python train.py --n_layer=8 --d_model=256 --n_head=4 --n_kv_head=4 --head_dim=64 --d_mlp=1280 --vocab_size=2765 --activation="gelu" --norm="layernorm" --norm_place="pre" --norm_eps=1e-06 --positions="learned" --qk_norm=false --attn_scale=0.125 --bias="all" --tie_embeddings=true --parallel_block=false --init="normal" --init_std_qkv=0.036 --init_std_o=0.0447 --init_std_up=0.0515 --init_std_down=0.0515 --optimizer="soap_variant" --lr=0.0099 --weight_decay=0.0 --lr_head=0.00909 --grad_clip=2.0 --warmup_steps=200 --schedule="wsd" --decay_fraction=1.0 --decay_shape="linear" --final_lr_fraction=0.0 --batch_tokens=131072 --seq_len=512 --doc_mask=true --z_loss=1e-05 --train_tokens=444800000 --steps=3394 --dataset="wikipedia_en"
Each number is 500 + 50 x the weight over its row's rms, rounded and kept within 0 to 999. Layers, rows and columns count from 0. Numbers have three digits each. The size before them is the row's rms in percent of the matrix's.

# layer 4 MLP down (transposed), 1280x256, rms 0.0515, rows 640-694, columns 0-127
095:516519476498484538484608486478484531441563523613463494491517503498496407567435536581491448512592541512490599490438492482536560483565502475510528516497516520506524489463415513407427493566501519500488484415561473447522470458543421447470559352435580596491447541511554514528514497606556540448468468467503497579460539507499504476554467494491489491529467526515517483388602530489472502381485
096:541504566524545578557491441352526479541566411525553515510431478540477553596586459502516559528517551520526509491451501506464493457538502395523520518540496593534491474582522554588441502464526472522413484528482504482501413383500586512576497516565467528559484534509536536582500459419451488480564515474476487511413440494523501494529577439565462515403546531470442517574565510598513586532556
107:556511583550503448509490498484462402564489533471488570423451531555451486582539447560445497481479458533533527576509516427539477461514472479504494588455562511641438505449450420522509491494540552447492492508496418437560459439502447497604552531510439505467530481450536563596428423399556464509565479515515518646501486556392650459568496503495520537465459511510472534551492456512494504521468
093:474526449546453480487418500447457550616511515552477587449520461547512516470507456476512459372584489589524584520487589419536529440528496475575486456489493507495468461503505456541523517516532558509497628521567476469555510479546430517509379454483524487369486426513461454488433559516606486498521540461525534521486511475504503482468562586560401599493457446523462524421549522595526601475491
104:565486546478569491512395510502529463482571467509504577479437471605481466467476496517512436496528572563469508563501417502534508505520498448561440409366551500398447510584482448464475460470478426541507490502459580479484601423581419496389436529529551445480475471513441461486579529512476522450444476532523530551568519486531445588597530501528481498604492481458479488532500505537525514533548
099:486469561537529526492462424413441477414490586586518521478491548582440487532607510563452432422496540501481493536432484495534447409493493521486513532479485400559490544507497537470486488542540434519445539427415496511498441516552389541513446466514523508557512440454494571518517579427565591515564448514498517454530520390478519416452486539469496511550556381474530501516413524410472539448582
097:495439517517505557449474518471461474483535313460376485445420518435547538441402440501479467491474445473430585519474561541402559460522500458467471398488495541470499527509536479503485395564525510468516583468551479488450359546442529507490471501550453597510532461491463495451509406440468523555530443558523453449498566531538440466474477524495565468540495524518425428510508537501548533466579
099:421552579573463563415489590535493446456455456447515538505470469447490479497482456472517423526510429446502462555575481462523493440506509400496439519527599459483471430552426495476550469479556527499402560464481578473556496475495469580432569507580552578415534461554479412430495421488526521491541471565469484508444524583527554491564432546468457527598530481597437535474410554558548495476538
120:512450545452634580477573519477449452415506592524453546421380516473478507545383471582513493560522507565497463502509514504420503490509511472548545573430390531537524515478463537484510479516526559527489470441558437469526496502509441496404448489544486404498495535450593494466452445539559504373540529507467525501446531429528412514582479424566565565591558516513501566569442495530473613497483
101:510440463497560574606581435522478476477514484583542453443538545472498465419460510570442435465538541490474494589482461566459461520578504522499540517558464426391576568593495460459526497478565554484399631467500499565560541552516578477454499462426479463471535530443467455599529540447605506607509488502585510499469484508519506566521526424531502463485570491531564551524540526521466483520419
108:477459517575503555480553447553453515479394474425438494478442533508484461512475553583470509423418534468518417601435619465458358458576559537520451481498468547494495637512474526444410363547532551508474507497525519486470520525469556564523497496474567544518570528362494540543504480595483584471460449535521476519494515546528471501488568537491479460429589539503475544567523464563507468528520
109:471511597417430473429483555502437558562543484564468497525483468505511554524530483545512431462517508505546412512432457477500579595561429476584550409556452510557521451545548444498505499494554495504466449494526549461529437562513513532513519452536580442499594540517526520530442507468616569491530484425490497472420459487474506441475536443467506443484529464551499550589461445524540573490503
103:600454516547542507500457451574531434503502526465496485479427563397541525568536575473429533454536481531543591515528550507518540457442454557527496519506606540583644436569421449468501377578547496451496565523474524596574461535413498515546503507459359519494543533443537512511542533497473542477542529558480458431592553544485508457498497450567500499454420459467510539533483472436473418468569
105:515448517489502462579582600468566488571527491480426482588413438540480392456561440532467564492585512452499547461491494473458570380529515506417620478548511489422543459569601495495474472487480510536476572442567439539482521494522450428492529447494504563557506486506504433468431451570533443481602481505511381479469436483561538478567470553579523420587435377457602466455483501515438476424566
105:558426462411548438493438510447591537505563454557440415463436570549512545504502418458399520479537501524555426460459475438523519405537543617493502476528471524516398485486494491511466525484528493585494374521514529533529582524500485421456481498472504460502485566519546489503444461440536566411589360478538454495503391464493388563509544495557600491477509578459593566469402511462448541421464
101:476512545567410443476364567482605470462379508470585553540504526555396526548489507533449488478401524502569429407571501610464478500477413462486524571570428475448490408495494491500409532518551597530418441453614521491526468512605498544424476460557515433459492448607409436523524485465554497464531545428576465553499433488510521529523606480428496489586540544580544458575541441548527443484457
111:561505481484560547575468374409546517513395473482509512533458528435488518528417426454369399530576516466403552523388423496514522438528480525537527466496525565551477460488519502529468564467485482529505490411516461566491552505393471506555440476478481509472519444472429424491454534574549540505507449393493480516550493501508503522536524436484514482523463564575502616518530423477422496431505
109:521578539455395516501531495459584512546538502453487479540475443521504481412324514613478486509436445566483458414531450492394494588602508465463453604522486428485499509527498545494524464524452412481447488505489513559496535458460453566505411436461540524467521565442460476438530517491510542499453499466444474453402492505567528526510447588407461549553476412564499528490506498511487532477432
112:530437480495464466468471510568482543550458445464489458431433521587405497524516477526474538516461460370483522553547461616485518474459622477510525501562531584403555563516470499476484518515427584504554531514440422552497503523592415460443436517491567489570536479537562542575496491529472468547420407565490527474540507496398568488469531460550439520485534570506519556443483477586451608508506
103:485491485637527537536521486494490444507463507518531554502574481582583485513570509477459502465564557571434509504469374508428459508556459449507501492519486463555516568474518470423471538558449533481415582505489534449532464498497593469566419485511537532486582538558537512506646392451565528504426567430404566570545593493451593460565471535472502476582494433517458566525455463504520534450390
101:472558432546505486454512502531517574543515513494565442484399545401518526513453497400389438497507465470492524403402409563471481594520537425489537488426531582490492453549377462405528538555531546519468516535454460511545542484457472598512492509480494474436405447538534471451460406531495508624531492423526445467480488508502587489494372495484490490462533514541598516471512484551467407502525
099:511564473463467401385508539423521459540577469468451604497499527523457469444462500561465561449552456484599492554595536486541497589525481416526494520449428452498442501518468529504419484534502485525494466513480540556490500595430438457513464478548485432504526467559496458455454465581452593422490472559507415484529445466528499501508482553519515591438415492588475553523560580459417485483448
100:384404500485479496525477516556665535462554516490450482511496508552406556511483519538541512460470483504493493434407467609587531485534605544428499549530558477501528567449432527506454486459552579551379488457479547499508527512604635530508547437480495524494502512466419487447473520492601579504446445545401525532443443520429525454476440572526438616470449565589554585576512605513585509495524
101:490549473434572548476388497522576524450537501439462441458435556480498513482426533635528488585438533445495516495487470475473563501514523484493397541503468544494459548466555503452523474453542490508515554419444461541468528416506483529527534431492423475437461562414478506440476458581516506488518469517438520516515541525478475574459425514506495474522466459568515523487444514473392512480573
111:473569491477443519550529518603520579453549506507496493502514446470500524619529459489557403436565554539486504460466491487453488512443494558521549581601558552589501444579511451472545439598450426572482498478435492504517488492475578544526504374473516494520405441492479506430607520509539531467574538547395539550547493374509618452481537484431458564468493503454507492481515566528464527532458
107:434588478477468504507442570462496520508489592483522490349532498480534503615548508539559517493468465494571460466523425501502569458478519613470500473518379535473555472373405503510508560496572556410488520452431638550481551480490440532574526486429609422515488499506544404510531498509525560468532502484494479545601368512492493574566505470456451473506568495554416480517612489536456557471477
104:482560514518484552507480461449473392449467542497481458478457515449384557392429499407517494501477541369567533574540476554508395521562506578437432513552392534446483439496572452493596477555403467426511485430497427508467466483435434492458480507564423510484450421544551471594528505428528435457493561540467473557477479541491510444491489517492513588411531582568491495438498561472534510467496
091:541446413552517518466504420477482610471514581504588416514497512631524530388434552590574536463493464455480502558498490434464518495536491453585499514492462505503522543418437513436499506579515510466518446505434476460572535435431507578503554500508470513597512513473526513545502478554514488572526613544437499484523562520490479497504517453446473520509482459517447513463568582544521525588547
096:546440403562504561400527551503451492495510518558446648490434478477587503519529469424519513476537474413519437569572480530498491569580534491556464546501475546541494465422572575466516504484530513551531494453586458449533469507440506505514512399485473578434550516402571510472534554473460451499485484485570484586544460388434488523413472475468518532498499555521593637556519482538541532499447
093:484512530588533525549363514554386511484408443459466582510483408531510452459544577541472550501515560572494501501476439506517610483580404502416496459505490526460553506525554494435538477515410587452460481484472510440553389505483452517505542474444528545401547492504510528545417440488462469459612406462552478496490405485526472510477516462433578544514432469450423508482535497433469504598435
100:512493482486527514533487538463450510519493496501506480532475518534587444536577461549417562497464464461543429545514505426554455483437537505439509474508472532486526468433438446567396471433419473562464583524453459471545510489435421479565495496590415486558549492468489625490447542491465479488503440395414473412526467394453557493502447594438481535579392565554490497527490499512483491531591
105:432426474523456483538513587514511499455543526474563500509491534451435447513492557439511555457530567474475515508420417473509447582366520523594564502476585448516559451520526495455430476519479473541459475568485540385448432474515412549500549435534522471563505528504450503536527478488555447473514508558451447534447451483601437567507556498489492517471459507581516553502598459451503445479436
106:496552493519493482558409419408544553417460472444411585531533528488532488465489446449551482480431522580501430390516484457547444497591472404483548557496515546514490473547544502470483512497550441473506445478522429534484505522494473577554555455605476570456533522537549522506592601455550609538573525474492509493514473496423489506553485523473486473532501537589488567560457470511565504493494
095:438509510472478481426524471489380515505615503443473488529517559501497485475486501469567529536578502578467507570537397469536463425558475582453565420470446553610360477448543529464479424483405583477480472452479503452459415440563434506528547458493410453511476500445426424492455451510525470454543433592432503510468519520484485626544517387544599506556457562500570464564482506498446564430524
083:507463460407462459500545569466540513536586560533502570488487514507491567525537515503488573458528519544529607397536488514518484509512480400485516461446493469546413644461476476434382507481539410557449530533546511462589537441561475512517465480517474475555516447495450426514487505493543555601454548498388457516493473399504476559471484466328507486512434472605549522513504506549476566465534
092:495467504551535493540446561628489464543488506505441586545534496502481436540543478515523506517534568428525446425472535501515521506608409460405500504516512476399554566413370478533552507461456497610478459536426398476403448530475469541449500520436565481421460452436468436486426532470378524517502490515545502499494415479472468536514451518398487609480481455500411559430559481522520576626505
093:476502503481454500566503430456461440398537482564508456372430459461542490487415474492511453539581495454469447464541474525472498558500460460559571519466471505527376523535572560533519480490550558504574430546512492506498452518524538449501479478477564455549583540452429402490558531511526523427482453465463461494519611573355643486527487424456486541459562512426490504497325589479447473494487
099:493492562421506490477528561438487476478485473495405483539560532547554486517459497469537538588519462508499511519519469547560494483545488443593587457416505511530544489447602509525454519468528459542556561538472474432459463576451514467617471489474489485466528497469425558444539436479476472473494456555511475557410625490468432485499437502594671460458489509429429501577483514476469456551468
088:538534509509434527438436636475503519570488539472457514456546531468499521587508543433526486546455491409425418438602499613514556449442487432577581623519516484577424524480546508448472513440466495526559444587425530486461526443595367482521513623491455404515468489536566440516553465543586560571527502557529514476476542510452469513547504488563507495577579501469439396488530499533409430544431
098:593551402465478475554590465405483482578517483529556564451452555523492422552390538556471560419564519500535532477497487508479462535536565515553480444459584421492408586458498457525424483622546434429502511449535451590456507516412471601491485532460513472487483465454446460485516479536490550516530499451471471573486503502528438481511565492432509525501488573540581422515504540530423456477535
098:550475459407440520480442539484503504488497575495518510501473502398397496421554521505524526517412467497412635599514457566531567505482582514520578501597538548485577496488497467417460443414508577535523559533507543501427485584537377470436534467427449439573460543503563539432437482540517458543459387531573487538559603514446521498625461577509495474605480472409477467583455470570546539529534
092:456545486476480510504508564499516566466453527646568580464505502441508439477494530505462464511505514526530516429634506510431492508484528556515416561547545527431538441516479364588590546558467435545495506474494503566556464507590458525458470479496593496422639521567498478466493487542476499509443376484503492494423567602486528491485409480470538496520429540487618462525499501495436478461542
104:523525462584496471389584509517494573388479632502510494516483545517475581565504537470551387491476525400479504517464487436578504515406529528486479482514486471430446583477560501519546498578462544571461388458373526495377483519435512446478470469541525533445471530470579536464442456601500503437641473470443498490461558543508475489514516434479539459454542603482440501490404482462538486440442
102:556537490508510517464514522558421470457442556454449519582441434466445497517575471524490494560469561523423539503559485464564492532469537447479490519520480427543478578508465505441382600487477495547601476574509474560459484596458489536485408454506555547489460509554410520569473423622416563436440608473525490461591481498572561532453496594524483452442484487460480567556554507589471500563422
096:555591534483575535491487614550461457497472536520508472498486559535472521439533470386480487474498493554416462517527453525579451479470477531484549550585496484539534488586496464508580499470430602509429548547536431442536460513458602467378619557534474593477547443475539579476512656433507416489507487472530520513560493521424598455525455465463540397479577522562532491467503464446526437466540
089:480574587554531493436434401436502492526461481519441407456483424619521397534526415484444456507531503380413488414477456458469579511449491497416515554431495435518503535466449480597457439446530526393507487449468587563500482488469543444536586477506578477560410580554504433501483479529595604501577456531445517511528544537416559484595442461475571496553473498526543613487589493589460467425485
094:448462445474490506505470399574550428494582495487560481548507557419522448472580481536523542440527499470479495538470520496522526457491504413554494622427515607498442498502547501548533474470550494485512505550530442568461528511514494400478567548599565510509534498510536574590502513526460457477521473464489441504489487600487488489439523592580555547510440520459517626552488504455523436532586
106:565531514558544497485453474510525479533486446520578586515453494531553464551558524503550587509580468522590365525510559547501501514472556602458485508509541584494596543526507565547617504483457466496534506479483455425500567460581551504531560483501452645392456478535486547533520492578528465514479404489418486602540486486453519557455555556549576561516505516552459528539487541559500474484472
097:536552574522407599502480472546511469492421487499521490467569509397459517481522456603527353509525514477432371484485450461464535476482477565490446394526557458554499402471445510520483495595483514481485478535478490490497425455476584507518462498510670480539453478467467487574515520447504452462403522506459544448551467569408552421580496433426437561497388473509523499439515480575465559519480
097:460515481504531530474455502478550533489497481463499553504517458600463587494549459580497602466508508420519463495461476461482463566469538594583596442465543429487429468497448618510449562462509582515447504513528597511530451498526519461395567494428404603530512425510466575482495547511435548464506545490519413492532487416623388557480497392495443482497440542504515455513521553445539491452510
101:572466525490473543512495545657551598523555505533515478513481562368482502502484496523571501545537446463469491430476462546539498488408497562564497493523438445460534564400510574552538524536451559541516443498356528480445477526555542585521532457529472517629493579641489495462440487457557507561490458559483527541425438520504585458447573576611538486480515441442475475560437543550474505551503
098:476555515568523467469539547472554395461523517606544515504525525447502473595541498574555534523502518471512426599494521512533482454542527539513450552523563518574412444463524488524526415482469508492419533480545540502486495565546546459453394476542487480492519574478530478443475422524510529450513463578469465466466569538449421477541422548539588530499499562531540572473542514442480551418547
099:552454557529482449530505506524581458468508498474454433490501581395450590592452551546555475444489505535596572538606490486616504472524599552536538559455469480541469465452448537574501463433516490440455515480472572452517523556521511537463449463563500433495557439486430443484428473631523469450508472443605537565531451455496478529437527574423450444439545476479522542470525481534462488413572
100:437503515554464537436434523414508492478518493615562434555455500484436554484478455386454489544425582423464414560508497562490582478445509516416485494511556573526526501472554446594516526511513509563492536557399528493555522462498489526412424538487516550572508523385470483453457481483583508486502411464697548469451558486450426460620440516580419484432422462470580598490468541578567483470421
109:408449528539453482498560513535553483494449546562538474436506529436516527568531583457467527508415556488416420530406481472500438484550501513538455493501604539579446547498393507474437467542528560461473492515502547409395504561548457438430465519540495415440474562533432520501522481490528471550412510421487463451547476507527430435560576419504514425476500466482388543495532410496497514548529
# layer 4 MLP up, 1280x256, rms 0.0515, rows 641-694, columns 0-127
096:490567395503523448507458537552503499487559535584470495474537326435586485448485518500535518566525561482516507440472444398488404448479465483524434528504471453513493497496394470479479539489450421447482431442576518577481559572530432583548532582415554412466530395387438542429483444526546480494451489566479453508558633464508512498505454451461475498475457551599473430483464617502473437513492
107:570373448554493456553485505524469514536495516515478558417511446525478576484359639530514528505460518519435469532435468459471439490519546545517490447444504568411509543552482481483549467488413459570564507412474559488507430488541563540550537540455517490550552517431499493510532520439567515453405570469477606501481531425531485505494561521456594522495610522500474452472463446447437411535519
100:589505525622541512520501544485487495514553573432507466463413516490486480525484565549380566614462508455549496486480463477444485573449506501443517466464441573562541541453539529523570487511458478562513527467455434654463492493525583456497557524457552485581510552474460536539498435424445484494521602571439494440467483432499500475470482456452612527478510516491494531494536435449466527586500
098:429523495491480533542499481505479450434494498519432459326540486454429485507450517403414518510572539416418496549521518439493530517478485460457562564497484458544501479505593477511598599443473455539542516561446521436448534525565570600589562530484501493568454539444513581448512469532585493584454437561437515428493566553470464495487396464548561452591514504543499555434466537500554504551541
103:471650448528514566443526543604527451567460459556444558403510394525538446514523508480477462567490484452497542538593523478430499584650433472496469506431524380476466579594506495508506510434466503386492585512557450510567419537504579476502532567457426492561458531584457483454477551574442438484568501573486459530469528507526619487492485533554425509528468426503462447456487476473457455522535
094:513504524445481486602420540487509529524491565488441482453554532533541506506449451552512477565511586437475463478484422542446492539533476499503544462447536474625523524497452460548523470472462439512493465431497492458358536506434503509511601508524480533427541586483513522416482536509457518536473588509473590463495461480539420435490545363539531595501584481544523469520523504599508548550520
105:437501387475488493506452455456562385510548529585433470408471481499447486526477433508468490542509453540537504562488583556521563501515487502493525532494509532492528484424468494419524417454457502448545392534456496602553549539456507480524482475466469487459503433515432604458540508376415431476508595400490393521525440516395580467475531462444490429461549585618505536515494515484553512501552
105:546527457503580607527486471590495433545493427473511446483522543520533446504559518527418483471498447459481443466424522474509475429445579459464535551440382452523491563456495542411459434433529501533465440498455505506489518502654467479423572515451499533504554433498523366480499612441531433462510493513481447470581505509474391523514528469525423442527397590513578506542497504524524514555515
101:450600526435562476555496535563489558476553476552445551552550552544480521511568590471579505444473491527493487573565470469503470465603454494397493492486376472570466430505556496451564512502476505500480463502504540530372434500505452498491589444528517561462433510540412474451465386521484517433483591446455590497494544521574451459502553585514516503526526456498596454424478527452494511504504
105:449530498543562517530582436548498570421425434477430531497461498591489576479443406492481436558575561364582548593469404538488474445636476511585506414520542518510503502401571469442541486462445468499460566526522485533505503492519588510451538573607569596531452547488480556532475599589583498615487412501428460482524460517465485474561540488571581519420565544510495513569538467601481484493546
104:555413546529511533488532473510499492474566518495479592497614492475513505487540591489450554494494400550557480547509438509459442465475519424467445498477525514514539510504533520490592500569566500501492447490437530506469606524403439519482491638510560480577439468475510535594597410427489456490569546481395476461571626495520510516523522358542444482528490553558620521472437351521467528457526
095:446412564421486468422490570450447606365530526545502499529521508516435489532528539554552456539483535579548461477423512509509518468478479575517600465471440409431504551484528548469545594407383496520436517452496483546551485539667510476536451505518619459495532588499474468415493446392475476405512564524509516465443517485546539529527473565560560510393483479555597588473600481472481570575450
105:459571461445492459430491477492437511449513499503457513414563549468514528515523517456498609520471450527546480566524453555473573566411431535478512585483495493405431491448438539529582469489471540482526456545507462538475463508536506534506452494461500493454462595415409516493519524516513445531460530508484647467442554470446496586443556605516618473517481518567480491469499458498542588538504
102:542544445598439583445527490489497491524621491472516508493578546494480441489464418497552549331485495449522554599504527471566548449505394465486493470488490509502526629439536474487513573487513603478617485482564494540522590566501470571497491461426503546465465492414492424448559563481491576472559511532563451549552511522503474492454476499489492421448546469498515523458493525542610500564537
102:530535480488518543449509489503469486553498482545448417426457467479485621466469561456464486555522495556592592439488451462467503414512487472550505494445507482516492481505457480543489462526534459504478492563443628627515503484503567556506470544512522459558524520439556566464589472470522499541463404564400494554456525495511506397576547418459571530427561549479543510468535461518602499503474
111:478379437543498500509451473445538534414553530502403456476592498480489529438556560448500444546577554525559506482528462479472514426472583447420551423407451502425507428477508463579515531577490514495552572534485498506532488576538412506497502614531537524488446513523483495431475556531434478561471422489561469530513529484500457429451521556469548431515542537517509434473513563434513445525416
111:447502551486498484472485438508592497469457444422544526494621510512478451503467553590523491417500496540446479405563564499494517529459448543489396366479475537443525499499521446527519541539530446517437503455548478528491552594494624440518472466462483543537504462495529474536505471499452422472445464515527592553457514479521490498497461468567555567498589527499477584528475437587483459540488
107:545534570476538484520495460545475416545523455492520476493428477528516507475574408499404522499413371558486545565558472547507469506497608499416564490590491472481557513519494472484482533458492556530462504486520494571437496545506476476469461545437532572518591439512525536527471475519561449535581495548483528435474458496392524531545600465509453450517434468523482489492483502546388509449499
102:460475494540489579485525530475588598455486499478452531428552453519517424465480551414534529373414547523504463516451498554440606461454509478501460542493542479568485537456470509570548539431440571454539548500537568518538544537441434515438556515456435595524481598391474423502512560500490423499469534500493503529464504530467511505574531556596505421461537513497478408573490582559445554447419
104:472436515512408563565506516450526450476514474500498500521472539521504489504494504614536611567559528477476571549405591434504492538487497492456432507538502501392551478569625489563440522484471542530538469506517510551438517462547488485468590570487439480542562511534456602608513604473508486479407455522467504500539545371405495592527534501518433503471475484438510505491525517465502532514475
092:514447438478563557561424527524552517496500469515463460478547436540494487478530531600504558505430516633436567472477521601531510453460412537425460420512500416582481477441436457544655524566411459450552487470586410501549587509532470532534521563494494489425518546436423530429496575485554555595533537519545560537429536413491477490479457428468477540462573500358449513464485461548570434508489
099:505452437525518481523423530566401597441513483562489503505519546433479425489504444484464484490510580530538452571449540531474556416425515508612406481452575563480436540498515524442470538502530466471511560424453421495567486484519474500565565527531472499458495408538442452539450498456569477566517412494512538487488543551538454492438585419470633493476548523463462514425521518542463512415546
105:481462412532466519468440401533469540460520523441544534564520411432547522469485477497485465523500606558571432469453533559486531528435416575570453444415407530490445498391564422459454506530444499417504518458519454360549475496443540606585521497528420468515449552524490496522491567525601449583434505491486456499511470529398555455569511503499510458405501583480459520407482459490471506483405
109:530550505497479374512501605477509483480574542647467523530405565500471440498457416576531472488503363555629459505520472545490516456454469514410430530542436479467541466488511538580477525390476469522488496516545518553517501507513494534538554491521388527461448466501524450588443516525507439488476573548461493499491542537567530497523564585449495509557447476622541479499520518431613582511477
106:521572469496499451577563561656544413589537460571437523542485481497467513445517507563533503499491601585556477496542471594420516470492473517484501490521465472446454486522524473478524500561468499520523490570494572541486432427521555473457551509416466450560524462381503568468575510410463459566484476520540499474506447543544545501427540488555430723481528574579494417477508545449502538443519
105:462513492566442609432485494407627520514443479561469489537490456590475510496502620492494551529558509554511401518487541442503482513512461572406519461570545522442484511528477533465482545567494440453489534511558470535436422459526542558577484481526448443494511515508445487473483446513412477428454567473513455442482546455475511495529556493455404639530415564558508494517477425647591498504499
095:460556468588584536507515625420510451499409563634474423512515498539484468518507408485499449456422542471537472583582452468376471483568494488502419587510531472483509475569443541452479523461516488624426571502575473561514534465464476522431491444554476492436561486484529486553511496498479542459487578431479529506553534375597470508484502571486572500512444490520504510435481532524502576463491
100:486502469449537441583510461535484550502510478491597550433551436482498486478435522531464476482497473491570513593537410577444581487533501526439447536511491409437460572402441518476597526505507519466473573522525549544504546521519493384491549478517371530470560505484499431520503562574616475515507438535387477436536526473478492494451567534413479501357485486348446528560492477488497519482556
094:538545484451446492556585446528519551501535510491532583541521495555533484449494607478499454423518517482528493540467551440582469554478616480484451448558507496492438533425645471531588501447531509579532621464501481569552532508515558392446522530619456462471420498466647438450536530551478480561536575571487425511550525530520606463525511499505498544563566556471559552413441438524477466375508
105:475562439481508464515492479487504540635466444448451546538528567513501531531576592481583613538446546553467462509535509506380467486445512476444528482572520513464498503479467487594511506492512482469583498486472546475557470429504528527534494519535451507439511396484461516492371443479518442472537460524556442416406454529601488543441428548525533443510521528519523424544510483498426507544439
099:427602460371563544524526484422527500460436421544462407510546492534582575537432546518552470560509524518547510502562668488476484508429498540475484454556446528496453578564527547522540549529545490487525498490504515543570485543470599458575477554528477380518512506498492515469574473547469562522487491371654462492512542469510470499507467551533449497521502569481464495519424458519550555532567
106:511421550468529454515533499503531449391530469523622475478508506509424516503526440554498440590535540535471537527583560472474481601446435499535482430551567524520505509444478531452490453436403438514470520545594512498374519526441521515470513583450484414542420494469592560488572470435511475510473507561501491493467510503510528421527529518424512546502490361566522511479529452519522525435412
101:491430520387556464570404580520586591518449518482523453548516481481584450594481477481438490493506495503548496550507511578540483526489533567473428490517477594471487520502502576543508506408467588464513519470488521512560520540466522548553510474501508410473541445486452509439492534521608418550558583453465537586511425382468461516494476520542498526480380497460526555392502530547569459503464
094:556529501569550628479536562425525528489482579461483598583523503463493504506525392491482512481530500521481543528420482520469441406495543458423552593451467520484548465413525554430493592593460454515539459486466500394556525480445460441471469551509466446478531613525459553541470504505468476415537446541457571451443478597551447592558563588550489470452578559456504492490494500467509457518429
080:534567485463492579516526510422473538408598411478526411550568577595503545492452572538490479511425523515490571575501476472544474497473434503487528501550606468442543530471456511514474497545456513596510434495541492526519508542504481547430530493414480511502496520478557541516488552558503509519533515487429553496518582525513546413604471447490461587501529434557580558479545534460518444423478
098:517455498465469517554564626539559542575467480478493566461570459494402545496426513434550403492548479521488523556545523506498544509411554537486454468537490545445547451439527386502512531468565519530421467578513536559568486527428439496513512484518490548476501556548474511557511477535510473562613529526512497448455438486577510532552529613573484534490378512559497498480563443494468513463404
098:532504513475588473510570437517606559590482510453469480538498488476498533434631486555517541464527493505510504605517476490530476528517565516429420494455541404536459581540437519535406528421419478407449566545483489450468481491454471490484492536514539549526503540389450447490494439476524423393521501506457409450497503542496507450501512645539427448423667485556615486526379453537532543519567
087:503519529557442493478586565481457487470484514478479525526428438542617519521538524582468524562502457551456449630546426407546485543553577514470509427444523557514564551568537548529574606507468442523447367407543520540549481465380544524518514496446540503470480570503590494450529505482581503500463459559554544466548501512492467441540527436481535517454455461537559443436547555435501561482478
102:520408565535465572468547482535490511452441499442540489517563542551488490520506466437519566521419507505490482489368464510505565456469494475512461534527490544445601486560438535551551533415488538531465530448396593550505451446533497455428595483499468449525448554506577520391418543492398496423402480508539541424433578628533560512464447494539480508566484455449424481477444431443528462557544
097:568550486393500509460592475484450408473647508423519527451514525522524481445428536440489468541574542463551457451514455595524424567523510475484470519479545455535423530381508509515549472549561412557387446496445568569437460412483591529563463515438399535441552647505447595459544507492461586486556557531494568470427478537501573476450548572483533538444457534526585440476455560560423507499449
101:631533594421464564509451512523501468519493482452492423523403472518450516530508448459475532528494349553516568551460526515532474517559446488480531501556489526584508558536498458489539482562483540522441475565455560403437528456490504497459532474455483461541406535490561474491508373502524527473417500513404543478458503438422460448469588502512506601519537499565610447502487517623582493531509
104:502459532420477456474457426419450553492536468491513437513482445533578478530530479527428586424541590470542539519503424536441478481543495454385559463532470525460482416500479449467508472519482506452516547555613512558498539505489460609431514501443480378535538558488466541494569473541536422456437512446524577524551495427530495494347538531554436535501448452500480445470402456536392483486520
102:482485524584490552539454450527493482434525474455508454506497490488538568492400515519559484473568433479476553555585554609514420442557493532433536487481614378473388419477508537498537462436583459427455570412477569538474492489530424570595434424517506501582533468454510502455534519532605549394571584568573470506445552534546560498463479582464507429560469552483518473518478485434516552550521
108:535509376460486563508545406586560477469486558544522467539521568395487511580498444518519470485567524459527506467499491541541508524408529502495520516442538480477581402515535483548641491555521514535504428491559483592457527442461457638463444518474475422433527604473554452573456488431507555511483429485477469499440508550511486520570558443460585514472499467388523555512521529462499443579410
089:458469539533596443431489457536436461486425485554562509466546554412494486512484494488453599565508491491597384563492534537471402452499554509545458481548511501483518500426585438442521506466506487492474461459542479425558519579491425566506434484570498528395502418502536610438486522514486487467423610529572509522536467446570414536410424497473505442434514581600480474458438453471513545453548
095:496437546519468423458469414460534519415421489472433460517450531536453480560424601529537468545557544490485472521540475431476504501487395517536396508489485469474464602492481531498516507517482544388529526534414519530531455572513545526501459416466491495436439514503370468393551527524507550414592460524406442468414596566561417527518584504497450578548527495491578547510459461467544562584588
097:472520463487505552485428587516461494466568539464420568554623514503521526506522570483484498447495508485541521448504505383505485433444391482554429467520529545444520549468493452490449490442480523501565514446549451527536605547382464507645478498493485476572506453480499446457430559485553447473531541430506486449464551581584510463501466485474380559515487494519547532461465485583536601511464
100:545464530506411537526511474478504492570473440466340487557350440472552458518481508503423415517556524373460612590516479429444559497443464556481413462493487548422505575489573575450492515441488539497541578545496539507529470575564537521451505526450464430491490426473508491491493505476533503521541507508552506566505502462470437497513389506486487560503528528474580567461497465457526489512426
092:524501518493402549548441518556496485477432511535572494440557547433476462497488435396637533528387533428530500529553572522561490526519485435527451536519460541517487498555540444491547496563474598518454482521475542535502559600547533569512454569539468430500418551410495450528531481553452453522557520440541464502431481517371548560534491678501566496436460483555485511501435496529515554410441
092:465485583528470551544451535457435434408521492480423538441535401580550486584452529499452555489490542553593482515517559412461535512501494529507514506432555484458492483567523461493478439441380477455535577533503497523572522468490528451500521475467533579431523621431474422538596443526487422557549506466566473426616590479489468505507481492520482486488493524532546476487504421570550525413517
111:417428480454516436492428518512538493549551487469421624602477573447566497527410502517484525565534486513488524563453483532436515470468537584496425463538472469522509504511497510415484624537515372482349444514514521497571575403475539512514490532475504552406548537450511539515508553382570494475516485430518464486555502520497476537476512423433579452546540497533444430525469596496548496547551
108:559520521408480472560448492490589523476383506430483585472571478511538502507473444474615500443512525518494479493551582502445514449494439482512499536478452597549499438427418528465475509527509447473618687461534453458672561553519526536488503524434530561475491559485617469507509534456524505513409506499518410501546477462549458518576574510427537426501514513601462507523575499538435411502518
103:584482464519494528523464494521463469569438436504492575481570515491475463577483519501589493522528332511448568456441491488568469496581513551465534625555476467470439502495437568462512428483506409476539426526428510471548579499541628563537493455525508452444554556535513543501602423430511403445598517533514477562455430520441488526392468490502541541471495466546496456533509497433512561559582
107:502584463500490462526467471505560455453464533465574510472507572544439565439442455481520527531331424497531478478485458510471544431570518420539588443548476527534490431595512446490435513467510541464573541593531427468501536490451481394560495500483454481511561441480575476479483542445505492484417554531487460417537510463489485536494477466538407419493527472491541513488556457598467502587468